Each number is 128 + 32 x the weight over its row's rms, rounded and kept within 0 to 255. Layers, rows and columns count from 0. The size above them is the row's rms in percent of the matrix's.

# layer 2 attention key, 224x224, rms 0.0611, rows 12-31, columns 112-223
size [ 96  87 133  82 100 104  96 114 100 103 109 100  91 105  92 100 112 100 116  98]
[[145  92  68  94 107 118 114 111 175 142 140  87 126 156 120 109 147 139 173 108 116 127 127 165 106  78 108 101 120 103 128 139  83 131 128 126 156 157  97 150  71 122 110 148 129  98 122 118 217 140 123 177 122 141 116  94 149  72 100 133 123 130  67 108 124 160 116 146  60  99 147 119 156 190 190  70 106 183 147 149 128  61 168  90 142 118 157 110 167 116  91 137 124 104 136 108 110 104 181 157  95 163 161  74 148 109 117 122  85 128  94  84]
 [ 81 108 140 107 116 160 147 135 111 208 119 156 153 124 119 137 110 101 105  74 115 114  74  87  94  74 156 148 134 143  76 174 103  80 161 163  93 126 108 126 130 138 203 138  98 101 112 144 167  89  95  91 171 140 132 107 150 149 164 126 125 134 202 142 112 128 151 134 124 134  70 116 116 119 111  84 118 160 129  87 159 136  91  94  69 145 127 168 105  46 145 109 116  77 116 164 123 159 165  68 157 145 133 177 104  54 164 104 119 171 131  57]
 [159 100  63 118 147  86 121 114 144 100 174 141 115 120  97 150 123 126 136 146 126 127 147 134  52 157  93 147 121 103 145 142 134 121 116 132 183 163 125 175 113 123  76  59 126 109 108  51 203 216 152 119 145 153  77 153 144  88 133 119 185 151 151 119 100  57  69 157  65 134 107 127 102 131 162 128 141 168 104 127 103 113 172 123 113 121 163  93 114 175 139 175 183 104 132 122 143 158 120 108 133 114 134  71  97 175  95 182 163 132 154 138]
 [101  60  93 161 113 122 102 136 118  82 126 108 110  91 150 134  78 147 124 113 159 102 142 128 113 130 110 109 132 136 198 180 137 109 119 110 120 129 136 124  75  90  76 121 111 105 130 128 169 104  93 142 108 186 151  73 146  99  92 140  94 125 102  85  48 147 115 154 132 119 176 116 163 149  92 116 127 156 105 236 118  96  95 115 107  96 124  70 157 114  81 105 146  86 142 132 175  80 194 161  82 151 167  82 176 131 149 121  90  83 118 175]
 [117 159 109 105 133 116 126 105  63 152 133 108 165 172 100 140 175 178 128 168  84 140  80  89 100 178 139 150 132 125 135  97 118 147 122 161 143 113 129 158 154 105 152 123 113 182  87 143 117 115 138 117 123 109 154 147 116  86 121 123 167 110 170 183 145  91 106 122  90  93  98 181 120 154 110 101 134 159  98  74 111 186  88 196 134 138 159 114 139 205 120 136 160 190 128 138 130 147 106 126 154 107  77 117  93 118  98 197 155 143 154 163]
 [164 115 122 153 119  74 116 114 122 104 145 116 109 119 138 107 150 149 164 140 180 155 122 103 129 110 127  95 146 164 113 138 136 130 107 127 158 150 155 106 106  54 135  97  90 136 163  85 136 146 145 151  95 152  95 160 129  50 103 146 137 145 111  89 104 154 150 139 128 121  83 144 170 167 135  90 126 112 140 255  91 133 175 107 149  54 161  86 156 146 120 183 209 111 163  92 208 148 147 169 146 146 144  81 122 146  82 125 136 120 130 173]
 [ 98 199 121 107 141 132 170  85 180 182 104 134 146 107 145 119 167 131 201 161  51 122 147 171 147 100 164  99 126  63 122 120 112 106 149 125  70  92  84 120 122  77 140 155 123 101 124 166 166 117 150 165 161 178 139 151 136 110 123 110 100 137 155 111 144  80 143  41  92 139  68 150  64 128 143 105 121 167 187  87 221 157  97 156  66 131 138 105 105 118 151 111 126 166  89 179  95 150 126  89  84 123 124 105 132 115 165 161  95 204 119  87]
 [156  97 110 137 217 142 131 148 135 140 115 144 133  98 100 127 156  71 107 119  69 114 143 180 115 107 172 155 171 128 107 123 133 141 133 141 136 170 137 174 119 129 214 154 144 110  66 127 136 129  51 167 178 164  86 110  99 178  86 104 133 129 146 161  81  96  90 137 113 165 176 120 140 150  99 199 119 159  74  73 159 126 115  87 111 179 102  97 150  78 227 155 130  99 138 102 100 111 178  98  93 140 196 179 135 115 100 113 116 129 135 130]
 [ 95  67 165 156 155  98 111 135 105  90 132 128  90 111 150  90 131 129 157 132 164 169 182 118 210 157 114  74  85 108 109 138 149 119 151 127  53 173 150 141  97  99  87 147 105  91 138 137 128 153 105 110 115 151  75 161 164 183 128 151 139 130 118 100 122 180 104 119 135  99 150 164 173 140  96  92  92  90 180 176 137 104  86  72 123 115 136 111 117 103 111 119 129  88 173 151 139  72 152 133  88 134 191  47 157 149 150 122 135  63 147 131]
 [124 182 137 100 109 118 139 135 146 162 115 129 150  98 141 166  91 164 116 174 126  88 130 151  73 110 103 133 137 121 103 119 110 170 153 134 146  95 108  72 156  93 168 135 121 102  96 119 144 115 144 119 130 111 139 190  96  75 133 129 167 165 162 135 132 112 170 158  93 131  82 131 128 126 163 158 154 173 110  63 193 207 135 155 140 153 190 146 165 165 131  80 110 176 133 123 148 183  65 135 145  50  68 161  89 130 131 175 177 205 104 153]
 [137 114 146 139 155 111 111 126 135 182 155 142 184 145 198  90 113 145 154 190 133 122 134  92 112 142 153 123  80 139  96 134 129 129 136 133  90 119 116 111 139 107 137 145 104 151 139  95 120 154 153 111 132 152  97 178 146 156 131 140 192 151 138 159 152  82  96 100 152  55  65 117 139  89 118  84 146 116 204 166 187 186 143 122 115 120 197 152  84 150 140 159 151 152 155 138 105 137  91 150 117  82  85 120 127  93 128 143 131  81 110 149]
 [100 148 130 104 130  90 100 138 127 134  95 123 122 119 106 187 154 113 117 169  69  98 129 139 100  78 124 130 140 101 103 131 121  86 156 127 138  69 123 164 148  65 107 118 169  75 163 109 178  65 166 135 127 124 109 115 104 141 168 120 243 114 203 142  90 157 142 120 192 149 119 136  99 102 116 182 128 192 137 104 138 126 109 109 111 116 119 142 116  94 149  67 133 158 112 123 126 132 126  41 103 132 115 150 109  70 148 133 112 168 127 185]
 [ 61 111 174 110 111 160 148  80 149 100 110 145 119  94 191  86 113 113 165 122 188  96 136 104 149 145 132  99 101 137 139 157 110 128 168 105  54 126 144 141 111 128  88 156  95 116 143 122 120 104 114 126 100 192 110 112 147 139 110 129  96 116  62  64 128 158 121  96 156  76 153  94 126  83 119 199  78  97 109 210 135  50 159 116  99 109 130 151  63 101 101 111 118 109 117 142 158 115 141 160 122 160 203 143 163 140 187  48 108  62 147 157]
 [175 134 141 138 129 154 145 147 110 152 164 143 153 160 176 118 160 174 105 108 125 139 117 154 134 194 110 115 141 112 126  88 138 162 115 131 150  81  69 101 147 128 145  93 161 162 130 109 102 111 183 123 113 114  97 130 165  74 167 127 206 151 238 152 158  94 161 155  99 114 103 152 112 171 111 144 171 133 168  90 152 151 157 180 157 106 116 152 158 141 141 159 155 151 150  96 131 163 120 139 146  66  33 139  67 116  85 191 136 206  76 156]
 [122  84 155 139 113 160 157 145 141 112 180 129  93 138 107 103 129 156 143  68 134 145 109 107 153 173  88  71 110 152 151 131 110 134 113 127  60 194 152 107 134 208 132 125 119 149 109 155 158 150  95 131 119 125 106 127 133 164  69 117  92 130  69 134 100 103 115  95 147 117 170 116 171 152 104  87 162 139 113 163  63  76 108 152 123 159  63 138 134 140 112 199  89  59 140  97 115 102 196 151  87 171 139 113 135 165 117 137  86  28 108 102]
 [ 96 124  96 131 125 149 147 115 107 170 148 138 159 141 115 112 143 142 117 163 137 123  82 129 128 142 125 152 105 154 116 144 139 116 182 111 141 129  79  70 186 170  96  94 120 155  77 104  82 144 176 137 165 174 153 142 133  97 112 120 119 113 159 104 144 101 159 105 115 100  59 123 115 193 116  53 125 127 157  80 147 134  89 184 149 133 136 141 144 205  87 173 140 145 126  86 138 113  89  82 212 137  68 105 134 108 132 170 159 162 136 108]
 [143 135  81 116 167 125 102 111  85  90 160 118 195 122 121 108 144  87 100 119  81  92 155 141  92 120 138 166 108 107 105 158 129 126 125 159 232  87 159 203 168 153 223 100 117 131 120 102 134 177  91 152 147 108 137 121  70 136 108 169 176 147 125 180 100  92  88 166 148 143 127 115 109  39 142 167  97 141  88  93 129 182 180 100 135 160 115 112 118 143 146 171 149 137  82  89 144 153 145  68 169 117 135 155  93 146 152 131 146  57 162 167]
 [194 156  79 121 153 169 102 163 117  64 171 144 136 160 187 156 133 114  77 111 134 162  68 161 114 163 157 164 151 148  76  74 135 162 107 131 202 132 145 153 174 135 150 108 137 127 122 125  97 144 183  95 147  77  89 151 131 122 158 149 176 172 206 186 168 115 122 136 108 137 101 181 101 113 170 147 131 173  99 132  95 148 177 115 138 126 121 126 109 124 127 145 150 125  85  91 147 160 102  89 192 104 115 213  68 150 114 116 182 158 126 155]
 [126 206 117 108 116  91 106 103 187  75 118 112 104  85 150 140  95 138 191 160 147 151 129 198 130  66 148 133 125 125 105 169 145 158 117 136 109  98 111  71 139 149  86 127 148 114 147 113 145 109 188 117 210 164 137 128  78 127 186 115 127 136 156  80 162 115 157 100 124 115 136  93  96 108 178 124 134  99 136 104 170 157 123 152 117 134 192 207  88 168 134 128 113 136 119 124  95 137 163 148 155 129 123 141 143 144 109 109 112 149  82 106]
 [124 168  94 199 128 120 106 171 111 113 171 123 173 135 182 110 140 111  97  90 118 154 145 154 108 107 128 126 151 162  60 112 164 142 127 155 226 121 102 113 155 134 140  90 155 113 122 121 117  95 126 117 186  97 101 128  94 127 153 198 170 174 187 134 147 109 147 161 140  88  92 125 144 186 172 153 114 115 141  96 132 108 140 121 153 123 113 156 134  89 138 141 180 146 126  78 116 168 149  84 196  89 108 132  87 151 138 141 183 166 143 159]]
# layer 2 attention query, 224x224, rms 0.062, rows 13-31, columns 112-223
size [104 113 125  99 107  95 115 109 112  99 103  97  99  96 119 105  95 108 105]
[[117 161  62 150 129 159  81  74 160  55 176 153 137 107 181 114 117 114 108 126 151  56 142 146 141 113 130 173 131 122 143 164 114 119 129  67 130 100 108  88 121 145 160 108  79 151 111 105 115 173  94  80 162 138 135 127 197 111 115  63 147 101 137 118 114 158 100 162 132 165 134 119 142 121 150 134 117  78 141 173 183 137 122 114 106 134 108  60 129 132 119 110 125 187 122 193 141 103 178 148 112 141 106  83 114 144  99 143 128  82  90 164]
 [111 119  36 113 191 140 124 132 119 204 187 184 183 185 154 145 147 150 118 209 166 141 118 119  99 143 119  97 189 153 128 107 129 166 126 154 161 105 113 144 141 162 105  79 100 121 108  69 160 168 139  84 152 142 159 122  89  60 114 108 143 111 118 176 178 114  75 159  68 130 137 130 139 119 115 128 156 174 159 143 116 128 208  85 113 111  98 118 135 167 112 121  96 134 145  96  94 127 103 161 122 133 117 104 133 120 141 207 147 144  79 157]
 [ 84 134 121  99 159 111 122 134  88 177 157 135  89 131 113  82 141  90 179 137  99 154 132 142  90 203  63  92 160 132  87 111 137 154  70 105 118 136 144 129 117 135  60  65 142 201 179 114  67  77 102 127 135  96 116 183 112 117 134 159 120  95 129 163 145 157 138 125  82 144 108 115 139 137 152 174 175 148 127  98  83 105 116 142 130 152 149 207 149 186  89 137 147 167 131  86 122 148  92 113 167 170 121 119 121 150 125  88 183 143  88 158]
 [145 202 136 118 125 180 176  96 137 145  97 143 150 104  99  82 140  45 128 136 119  42 167 125 168 144 121 183 133 161  89 131  81 143 107 116  72  84 179  86  95 186 122 184 137 107 144 139 116 115 138 174  93 122 172  87 144 198 146 157  98 143 104 115 185 108 125 127 124 138 152 113  98 147 166 106 151  62 121 127 161  92  88 132 160 133  91 157 102 144 115 165  78 161  94 119 205 206 153 161  82 133 112  98 157 126  99  96 109 142 111 124]
 [127  82  92  86 148 159 112 165 122 135 182 107  64 148 173 176 168 148 110 121 110 151 130 145 100 117 104 126 131 118 111  49  94 139 105  85 158 185 108 171 144 143 108  78 209  85  85 117 161 162 164 127  68  56 126 105 131 119 242 108 126 164 102  91 142 105 183 153 124 148 135  96 132 165 159 120 108 123 156 126  95 129 158 122 122 140 110 130 122 147 106 177 139  51  99 120 110 165 104 122 203 157 136 124 119 145 172 173 153 143 153  48]
 [112 161 103 121 115 144 118 166 184 140 113  96 155 200 109  74  74  94  79 117 193 175 157 102  71 103  88 125 138 102 102 148 144 141 130 176  89 115 157 179 147 182 182 114  97 178 163 114 108 119 110  89  88 138 123 196  71 154 133 125 143  98 144 136 185  76  83 158 140 125 133 151 135 103 111 157 105 168  99 102 166 142 165 120 141 163  95 123 110 145 175  87 141 145  94 142 133  72 151 194  89 121  84 121 118  74 163 139 124  95  86 204]
 [133 126 135 128 174 134  74  98 146  67 158 168  98 105 137 171 150 236  98 127 177 148 116 124 136 111 140 123 143  70 124 139 184 143 120  80 160 135 118 139 144 109 126 121 161  82 142 120 125 141 108  67  66 153 169  99 169 100  98 167 119 115 123  84 107  84 129 147 137 147 154  91 200 121 136  50  78  80 104 123 177 121 132 130 158 127 115  55 127 134 137 138 168 104 130 167  99  99 113 137 110 116 127 123 130 105 112 131 116  82  97 204]
 [140 122 125 111 156 120 131 135 106  99 146  79  98 121 147 145  84 170 101 176 176 167 150 117 144 179 145 112 189  97 119  74 128 105  93 144 194 183  78 149 158 132 112  96 195  69  93 162 128 175 144 138  88 124 157 122 150 138 123 141 193 157 127 144 139 158 153  84 121 175 148 131 152 125 158 181  84 105 104 130  95 126 118 107 154 134 143 179 151 118 106 131 186  79 127 103 124 116 121 122 109 145 168 175 120 199 142 102 113 146 125  61]
 [119 210 136 148 125 127 129 171 172 140 116  97 152 147 120  76 175  85 180 114  86 133 197  98  95  96 104 134 123 152 101 163 114 125 121 113  64 119 117 142 173 142 156 130  19  94 186 128 161 112  78 136 145 188 144  57 114 169 121 136  54 148  74 136 112 131 147 165 109  78  55 171 119 136 101 159 160 148 145  88 162 156 134  57 136 191  40 143  88 123 182  81 150 134 141 117 133 134 132 139 151 129  52 109 153 103 137 157 127 111 138  78]
 [ 70 169  57 164 106 167 195 140 140  98 144 143 162 129 106  47  98  95 144 189 122  87 107  80  92  81 111 145 179 118  88 171 104 105 140  95 107 193 106 127 176 226 141 102 132  78 117  78  71 171 124 139 125 130 159 100 127 122 139 118 110 134  86 104 146 105 156 145 140 179 100 114 140 112 117 209 158 122 137 106 163 128 108 103 189 125  91 172 107 151  81 160  98  97 126 135 170  99 167  93 113 149  77 102  92 204 154 135 103 158 143 142]
 [118 138 127 132 111 175 157 100 220 158 149 131 188 142  89  93 106 123 157  99 154 109 157  78 130 114 131 175 153 130  87 153  95 129 118 179 137 127  99 156 111 162 110 145  54 157 121 130 130 107 113 110 113 139 152 144 118 158  51  98 122 139  71 115 140  86  89 135 122 144  69 136 124 151 155 131 205 187 107  99 110  86 144 124 111 113 106 150 104 191 149 129 110 157 110 156 158 113 148 115 123 123 140 132 173  80  88 143  96 171  97 103]
 [150  84 126 113 178  94 126 136 120 183 100 115 112 144 118 203 109 112 135 146 156 140  81 133 119 168 119 119 204 151 127  90 108 171  98 124 135 111 150 114  88 112 124 121 171 166  86 156  93 137 121 139 132 115  71 149 122 123 104 146  86 144 156 132 177 151 147 100 104 127 146  95 174 134 100 158 138  93 131 146 121 123 141 117 147  90 156 139 206 112 110  88 204  83 162 112  87  64  90 124 161 152 175 159 179 196 112  98 182 117 144 121]
 [139 137 168 187  76 153 200 160 149 102 157  83 136 109  66  99 158  68 152 110 127  93 173 189 134 125  55 190  20 140 117 150 151 117 170  98  91 131 147 152 135 133 156 163 109 121 141 106 146 168 138 162 131 112 142 106 133 157 109 189 107 128  50 128 131 101 119 156 115 126 120 126 126  99 152  76 175 173 152 115 115 119 118 154 134 161 115 139  95 133 155 154 124 141 112 144 164 181 153 141 162 140  89 113 189 153 143 149 166 120 169  99]
 [171 107 114 118 149 131 108 129  77 120 182 129  89 103 157 202  70 149 127 153 105 161 111 134 151 113 152 146 158  98 166 108 165 165 112 122 173 132  98 131 136  48 121 127 149  79 121 132  85 136  93 147 101 169 103  72 185 122 122 165 134 124 118 101  89 130 139  79  86 126 171  77 189  66  72  74  63 108 137 125 179 128 149 140 140 119 160 102 131 114 132  92 127 122 168 109 128 120 138 118 154 123 176 145 152 189 135  93 152  65 151 160]
 [ 72 147 117 130  80 136 153 106 135 117  99 120 187 129 108  87 130  64 122  91 118  89 157  94 126 147 138 141 104 151 128 131 113 115 109 157  58 127 191 161 101 134 134 181  93 150 181 160  81  66 104 125 160  61 135 121  77 141 174 125  99  67 111 141 187 160 101 144 128 131 176 176  56 125 172 189 167  91 110 145 137 144 149 141 130 151 110 195 121 155 135 111  65 181  86 125 123 159 179 174 113 150  72 127 139 112 150 137 129 143 142 101]
 [119 167  75 138 103 115  58 124 168 130 141 173  92 130 146 124  78 186 113 151 177  74 114 105 104  81 152 140 134 173 143 161  82 171 162 161 172 130  65  91  80 156 136 141 132 101 154  90 190 137 116 144  82 158 193  85 157 122 109 117 129 125 125  76 122  96 123 156 147 158 112 109 146 137 107 116 173 183 129 152 105 141 109  72 153  89 127 107  63 151 104 169 136 122 134 153 144  96 113  48 113 116 119 106 136  87  62  94 111 158  93 150]
 [173 126  96 131 100 152 111  88 188 111 150 148 143 136 111 102  90 158 197 143 179  66  94 143 108  90 139 147  26 146 175 138  75  79 147 104 129 111  99 101 104 133 151 144 189  69 109 112 201 162 131 138 106  99 141 133 139  83  87 109 120  90 100  90 107 133 107 131 135 135  98 126  90 155 138  76 173  84 130 130 146 101  99 115 144 101 136 145  79 129 124 126  69 112 107 181  90 113 143  93 147 154 110  56  61 147 120 180 121  96 114 130]
 [140 147 144  90 123 127  98 106 122  90  68  90 138 131 119  52 120  82 157 124 132 177 153 118  93 124 168 102 110 124 123 153 125  92  85  97 132  84  98 161 177 102 138  97 131 144 134 125 153 113  95  99 185 183  61 146 113 127 113 117 169 113 157 145  60 154  72 160 120 130  86 177  96  68 146 170 106 126  94 115 122 123 118  73  89 165 136 127 101  96 149  42 134 125 120 132  53  78 120 160 105 132 110 137 117  99 198 184 142 160 122 129]
 [161 132 119  96  70 133 152 113 163 114 148 143 115 149  75  94 130 134 135 149 159 104 154 136 139  67 134 146  66 132 174 111  88  91 162 140 118 165  53  66 108 130 113 109 132  39  97  99 135 188 124 128  97  80 141 129 153 109  83 116 119 103 130  78 110 124 120 133 128 168  91 115 109 150 164 127 136 128 146 144  81 170 152  87 159 127 127 155 102 156 142 161 105  73 110 135 120 122 166  90 114 158 100 142  90 167 107 181 114 118 165 101]]
# layer 2 attention value, 224x224, rms 0.0531, rows 0-11, columns 112-223
size [ 97  99  95  97 104  96 101  98  99 102 105  99]
[[101 151 156  73 138  85 123  80 131 197 142 101 128 127 106  95 170 111 113  86 100 200  77 255  97  52  84 105 143  66  93 119 118  78 130 190  94 109  92 181 152  92  97  91 131 144 105 133 128 108 176 114  95 187  68  96 113 119 113 160  96 122 110 110 147 102 186  99 156 104 128 160 192 128 173 115 123 143  98 120 102 112 133  85 118 185 161 109 119 129 199  85 135 124 118 149 167 146  73 150 139 152  84 156  96 106 126 155 147 140 164 107]
 [167 107 151 136 135  62 130 147  90 127 102 102 142 152 131 157  94 110 126 123 124 172 108 148 147 119 130 180  55 150 154  89 181 105 110 109 108 143 134 120 103  96 144  88 132 203 170 149 128 141 113 176 112 152 154 129 114 117  98 111 133 118 113  92 139 113 102 128  70  96  97 139 122  99 119 143  98  68 114 168  88 103 145 131 117 149 163 125  79 175 118 122 133  59 126 148 123 151 133  85 131  92 118 153  87 116 111  92 119 115  89  74]
 [161 191 137 106 123 129 128 184 116 150 176 103  89 115 109 111 143 182 200 166 108  25 137 184 157 137 165 136  89 170 126 118 157 172 179  75 130 136 132 125  94 109 101 146 147 136  97 148 119 122 118 126  97  85 166 108  92 163 190 155 120 154 120  92 105 108 168 157 123 118 121 138 165 134 134 122 125 148 100 159 116  84 172 117 108 139 159 118 109  87 178 160 111 130 155 133 137  67 122 119 135 177 119 101 206 119 163 115 168  63  85 125]
 [150  98 103 171 160 155 138 202 133 147 121 105 132 125 195 133 157 119  63 150 116 124 149 140 103 104 145 156  69 174 133  94  86 141 132 178 104  89 142 122 118 121 140 100  57  75  52 133 132 126 122  86 135  50 162  66  90 101 148  81 121 152 126 125 144 128 124 134 136 120 109 153 153 170 161 130 122 134 130 127 133  67 149  78 128 145 105 195 153 126 112 119 137 135 190 169  95  73 126 152 130 194 101 132 201 163 136 119  74 116 157 142]
 [179 117  80 119 203 140 179 135 140  65 126  82 112  82 117 136 200 168 198 147 132  52 152 130 118 146 170 205 128 131 136 139 111 127  60 115 140 110  93 159 146 105  65 106  79  96  96 149 139 113 143 127 123  94 151 110  17 159 136 161 116 199 102 182 125 154 171 143 195 142 103 110 145 164 121 127 108 121 106  90 145  70 133  50 170 167  95 155 165 132 103  93 171 137 150 131 158 129 142 159 142 127  94  87 139 117 100 150 114 181  92 116]
 [150  88 160  75 118 156 128 222 191  92 151 140 212 149 117 191 136  98 161 122 157  81 146  91 155 138  90 120  64 115 119  92 148 102 126 111 135 121 131  58  57 182 190 144 123 125 107 136 168 156  85 136  78  68 152 121 130 133  99 158 123  87 111 144 141 104 117 150 164 159  85 102 135 118 150  87 182 154  89  93 109 155 103 135 158 164 160 108  64 112 116 192 117  99  94 109 141  87 143 136 120 150  82 105 133 147 117 153  75 112 143 134]
 [162 147 103  98 138 182  41 135  92 140 147 108 143  75  53 127 105 138 158 163 166 121 165  93 124  91  84  89  82 132  77 209 160 183 121 107 156 144  92 114 118 127 144 114 129 151 169 136 147 119 151 151 120 157 176 114 158 114 143 170 148 219  78 161 160 149 130  89 159 141  82 142  91 136 123 125 127 135 154 137 117 173 130 102 165 118 159 146 122 105 138 159 147 134  73 132 180 113 157 114 139 109 127 119 112  83 153 128 138 121 109 125]
 [229 119 153 117 132 130  53 171 116 110 114 195 124 134 161 203  73 134 139 141  93  78 114 109 153 147 148 146 121 138 159 152 148 178 126  95  96 124  67 103 114 125 119 141 160 151 105 161 134 120  69  95 113 140 177 109 117 126  85 127 111 107 121 121 101 124  95 152 109 153 114 114 134 176 134 105 116 154 143 163  84  83 171 120 132 120  87 167 180 133  87 168 145 130 111 121 115  87 148 149 107  84 105  89  90 133  93 110 129 120  77 148]
 [129 119 134 115 132 129 168 107  97  83 128  98 121 145 105 122 143 134 146 128 149  70 161 128 137 125 124 153  78 112 158 113 119 139  95  98 128 155 124 107  67  76  93 154  94  92 163 175 145  64 112  92 144 157 135  90 174 137 118 106 118 123 101  14 118 160 124 190 112 159 158 136 142 139 146 122 144 187 154  91 124  90 131  91 109 101 123 101 145 137 127 158 191 126 127 106 158 131 184 129 184 203  79 155 153 134 102 190 153  87 158  72]
 [193 125 140  91 210 172 125 155 153 103 148 131 116  88 158  52 124 120 134 125 174  81 142 129 134  73 134 213  69 105 113 134 177  98 127 102 102 122 174 111  71 128  84  91 103 141 136 112 124 103 119 118 117 128 133  79 148 101 119 131 140 133 137  86 109 111 151 175 136 176  98 114 149  88 159 105 148 103  87 105 115 128  89 155 118 106 169 121  91 132 168 132  80 152 118 171  98 165 147 147 159 124 120  66 182  86 153 110 126 192 116 171]
 [190 226 144  97 147  79 150 122 154 110 105 119 164 166 140 133 196  87  75 148 164 106  90 108 112 153  82 162 138 118  63 126 116 127 116 172 146 121 115 225 113 174 123 134 117  65 164 159 176  92 170 161 131 177  96  24 138 166 121 121 124 174 106 187 105 158 169  93  72  84  95 133 151 133 129 112 162 127 155 108 109  78 153 163 113 180 165 111 157 130 127 132 138 135 119  94  88 137 124 124 131 163 155  79 135 102  83 114 105 101 134 115]
 [185  91  97 170  95 125 184 107 161 169 133 104 108 135 143  86  73 107  90  56 182 152 176 143 110 109 141 172 210 168  97 148  96 116 149 153 115 130 112 122  88 133 163 128 145 166  82 134 108 106 123 183 109 159 129 140 128  99 131 118 113 165 155  83 181 128 116 169 162 146 115  80 173 158 125 111 170 112 101 135 108 121 114 123 170  72 186 127 173 159 120 159 131 196 158 142 119 159 199 174  86  77 141 167 129 138 112 160 117 194 142 187]]
# layer 2 attention output (transposed), 224x224, rms 0.0471, rows 0-10, columns 112-223
size [104 100 100 103 112  99 111 100 100 107 112]
[[105 116 102 114 192 104 115 138 137 111  94 122 108 105 105 125  96 158 105  88 111 159  44 123 152  88  97  89 188 117 102 139 137  68 111 140 187 142 146 123 236 113 112  94 200 128 193 141 131 167 111  76 188 131  71 108 168 129 114 101 140 120 155  91 107 173 116  84 109 133 105  99 147 143 115 134 151 132  95 145  96 116 167  35 127 140 146 123 121 133  99 136 164 133 104 149 128  77  61 141 145 139 112 145 123 124 199 165 136  98 122 186]
 [155  78 140  69 148 150 145  96 124 100 127 104 128 126 126 216 114 149 109 103  99 120  82 162 115 107  41  85 152 102 141 138 181  71 119 105 125 111 155 176 173 177 148 139 116 100  74 104  62 120 131 120  58 126 162 155 169 133 125 140  90 149 108 135 127  99 113 146  73 160 104 103 104 121 179 121  53 170 138  81 153 125 110 124 114 156 161 106 107 119 128 125  60 130  76  89 146  89 158 132  94 151 155 104 135 121 126 119  56  88  36 131]
 [113 181  96 119 147 183  91 107 146 165 158 162 161 126 108  96 104 118 135 168 144  89 112 116 131 138 129 156 134 104 187 162 119 147 160 148  99 148  89 100 139 155 101 151 155 127 131  76 139  99 176 141 103 164 125 167 151 128  64 144 142 138  16 132 102  42 119 146 148 159 191 137 162 120 109 114 167 147  94  79 171 133 119 124  92 187 136 140 120 128 103 110 112  61  89 141 105  93 139  97  92 180  80  65  70 120 111 109 175  90 129  59]
 [102 162  96 118 148 130 164 168 154 158 119  83  89 142 187 113  72 127 124 111 147 137 166 143 190 150 156  98 162 154  91 192  75 140 116 141 119 126  92 126 110  66  34  90  83 134 116 121 119  74 120  42 105 121  88 146 117 123 109  98 124 167 121 175 142 156  68 174 185  97 137 127 152  82 110  65 102 108  81 115 131 120 108 139 156 121  94 137 134 141 110 112 115  94 123  88 149 105 163  94 110  79  86 146 121 147  90 171  54 166 185 115]
 [118 145 108 127 159 145 188 157 143  88 131 150 155 109 125 108  57 158 175 145 148 149 133 117 160 160 161 170 119 175  71 164 137 185 118 179 169 154  91 125  80 125 140  85 108 107 130 137 157 145 170 101  94 155  74  83  80 153 140 134 140 181  96 163 138 150 150 180 155 135 164 159 194 100 188 143  81 144 112 141 183 165 140 122 130  93  74 147 147 108  71 148 124  81 135  94 171  76 146 149 129  62 131 173 133 149 149 171 108 101 169 168]
 [175 159 130 105 120  96 142 153 124 109 136 132 180 137 166  95 119 185 137 186 139 120 183 175 123 125 148 138 145  88 145 146 132 146 175 136 134 100  95  71  96 133 113 205 149  85 114  96 129 101 160 151 111 109 200  82  58 153 124 137 109 109 138 196 106  76 129 161 148 159 202 126  87 140 118 114 129 141  91  77 144 107  85 183  69 181 105 149 131 145 140 141 161 116 178 123 137 153 137 129  93  82 115 130 158 166 134 127  80 151 154  87]
 [101 162 121 179 107 176  85 141 177 111 103 123 124 115  77 157 174 194 107  68 102 164 120 114 123 121  97 198 130  89 115 113 206 165 131 201 138 164 147 176 166 125 121  83 136 121 162 135 114 139 143 157 108  98 154  76  72 128 152 145 130 165  66 148 139  76 191 128 119 170 211 132 156 122 107  75  93 130 130 133 154 192 149 142 141 106 160 129 125 113 126 124 174 163  73 165 153 102 139 140 153 121 208 184 138  82 169 124 166 127 149  95]
 [122 174 127 165 116 150  99 122 118  79  89 139 183 161 173 114 128 132 136 168  93 127 114 104 151 120 114 121 104 157 162 163 108 167 167 113  95 192 147 103 101 205 129 128 172  76 126  81 119  81 142  96  56 128 199 118 146 106 159 128 120 145  99  71 145  94 200 185 173 168 167  73 168 105 118 135  93 157 172 123 140 139  95 147 177 142 141  95 126 142 188 123  98  90  76 101 115 163 186  77 141 130 130 105 133 123 126 125  96 159 124 148]
 [165 148  72 122 140 156  96  55 148 134 128 170 118 121  86  95 150 119 151 166 139  95  77 136 101  97 106 157 167 149 100 166 160 145 134 102  56 132  90  79 110 187 131 137  99 121 114  95 109 113 170  94 136 123 174 231 186 129  94 152 105 172  59  94 165  84 104 156 151 149 165 101 114 138  99 145 120 114 127 119 137 123  79  90 113 166  76 135 145  85 119 138 155  94 123 114 134 131 135  60 103 127 107 121  93 145  98 149  87 137  82 100]
 [172 150 114 105 149 148 166 190 123 113 102 137 146 168  91 105  93  98  72 160  91  94 132 209 154 139 150 145 125  91 133 135 172 170 169 124 183 192 131  90 165 114 101 174 160 136 168  88 176 100 128 133  81 109 119 109 119 134 114 179 199 138 162 128  88 120 138 199 189 180 167  61 168 124 109  81 103 122  44 113 140 146 149 166  91 124  67 131 131  87 149 190 214  98 126  71 147 157 159 144  74 101 150  92 149 117 119  70 102 146 177 114]
 [115 150 130 114 179  88 134 164 110 143  92  95 141 165 112 136 112 174 139  48  88 101  77 161 177 144  83 147 158 139  43 119  84 149  86 139 140 210 127 153 156 143  97 139 122 109 150 142 136 137 107 179 156  71  79  94 146 107 115 128 142 140  92 153 176 163 132 125 176  96 146 154 148 146 121  64 136 153  99 120 200 112 160  93  67 137 136 188 128 150 147 116 135 102 175 155 126  91 200 107 115 167 121 113 108 139 104 149 127 132 131 128]]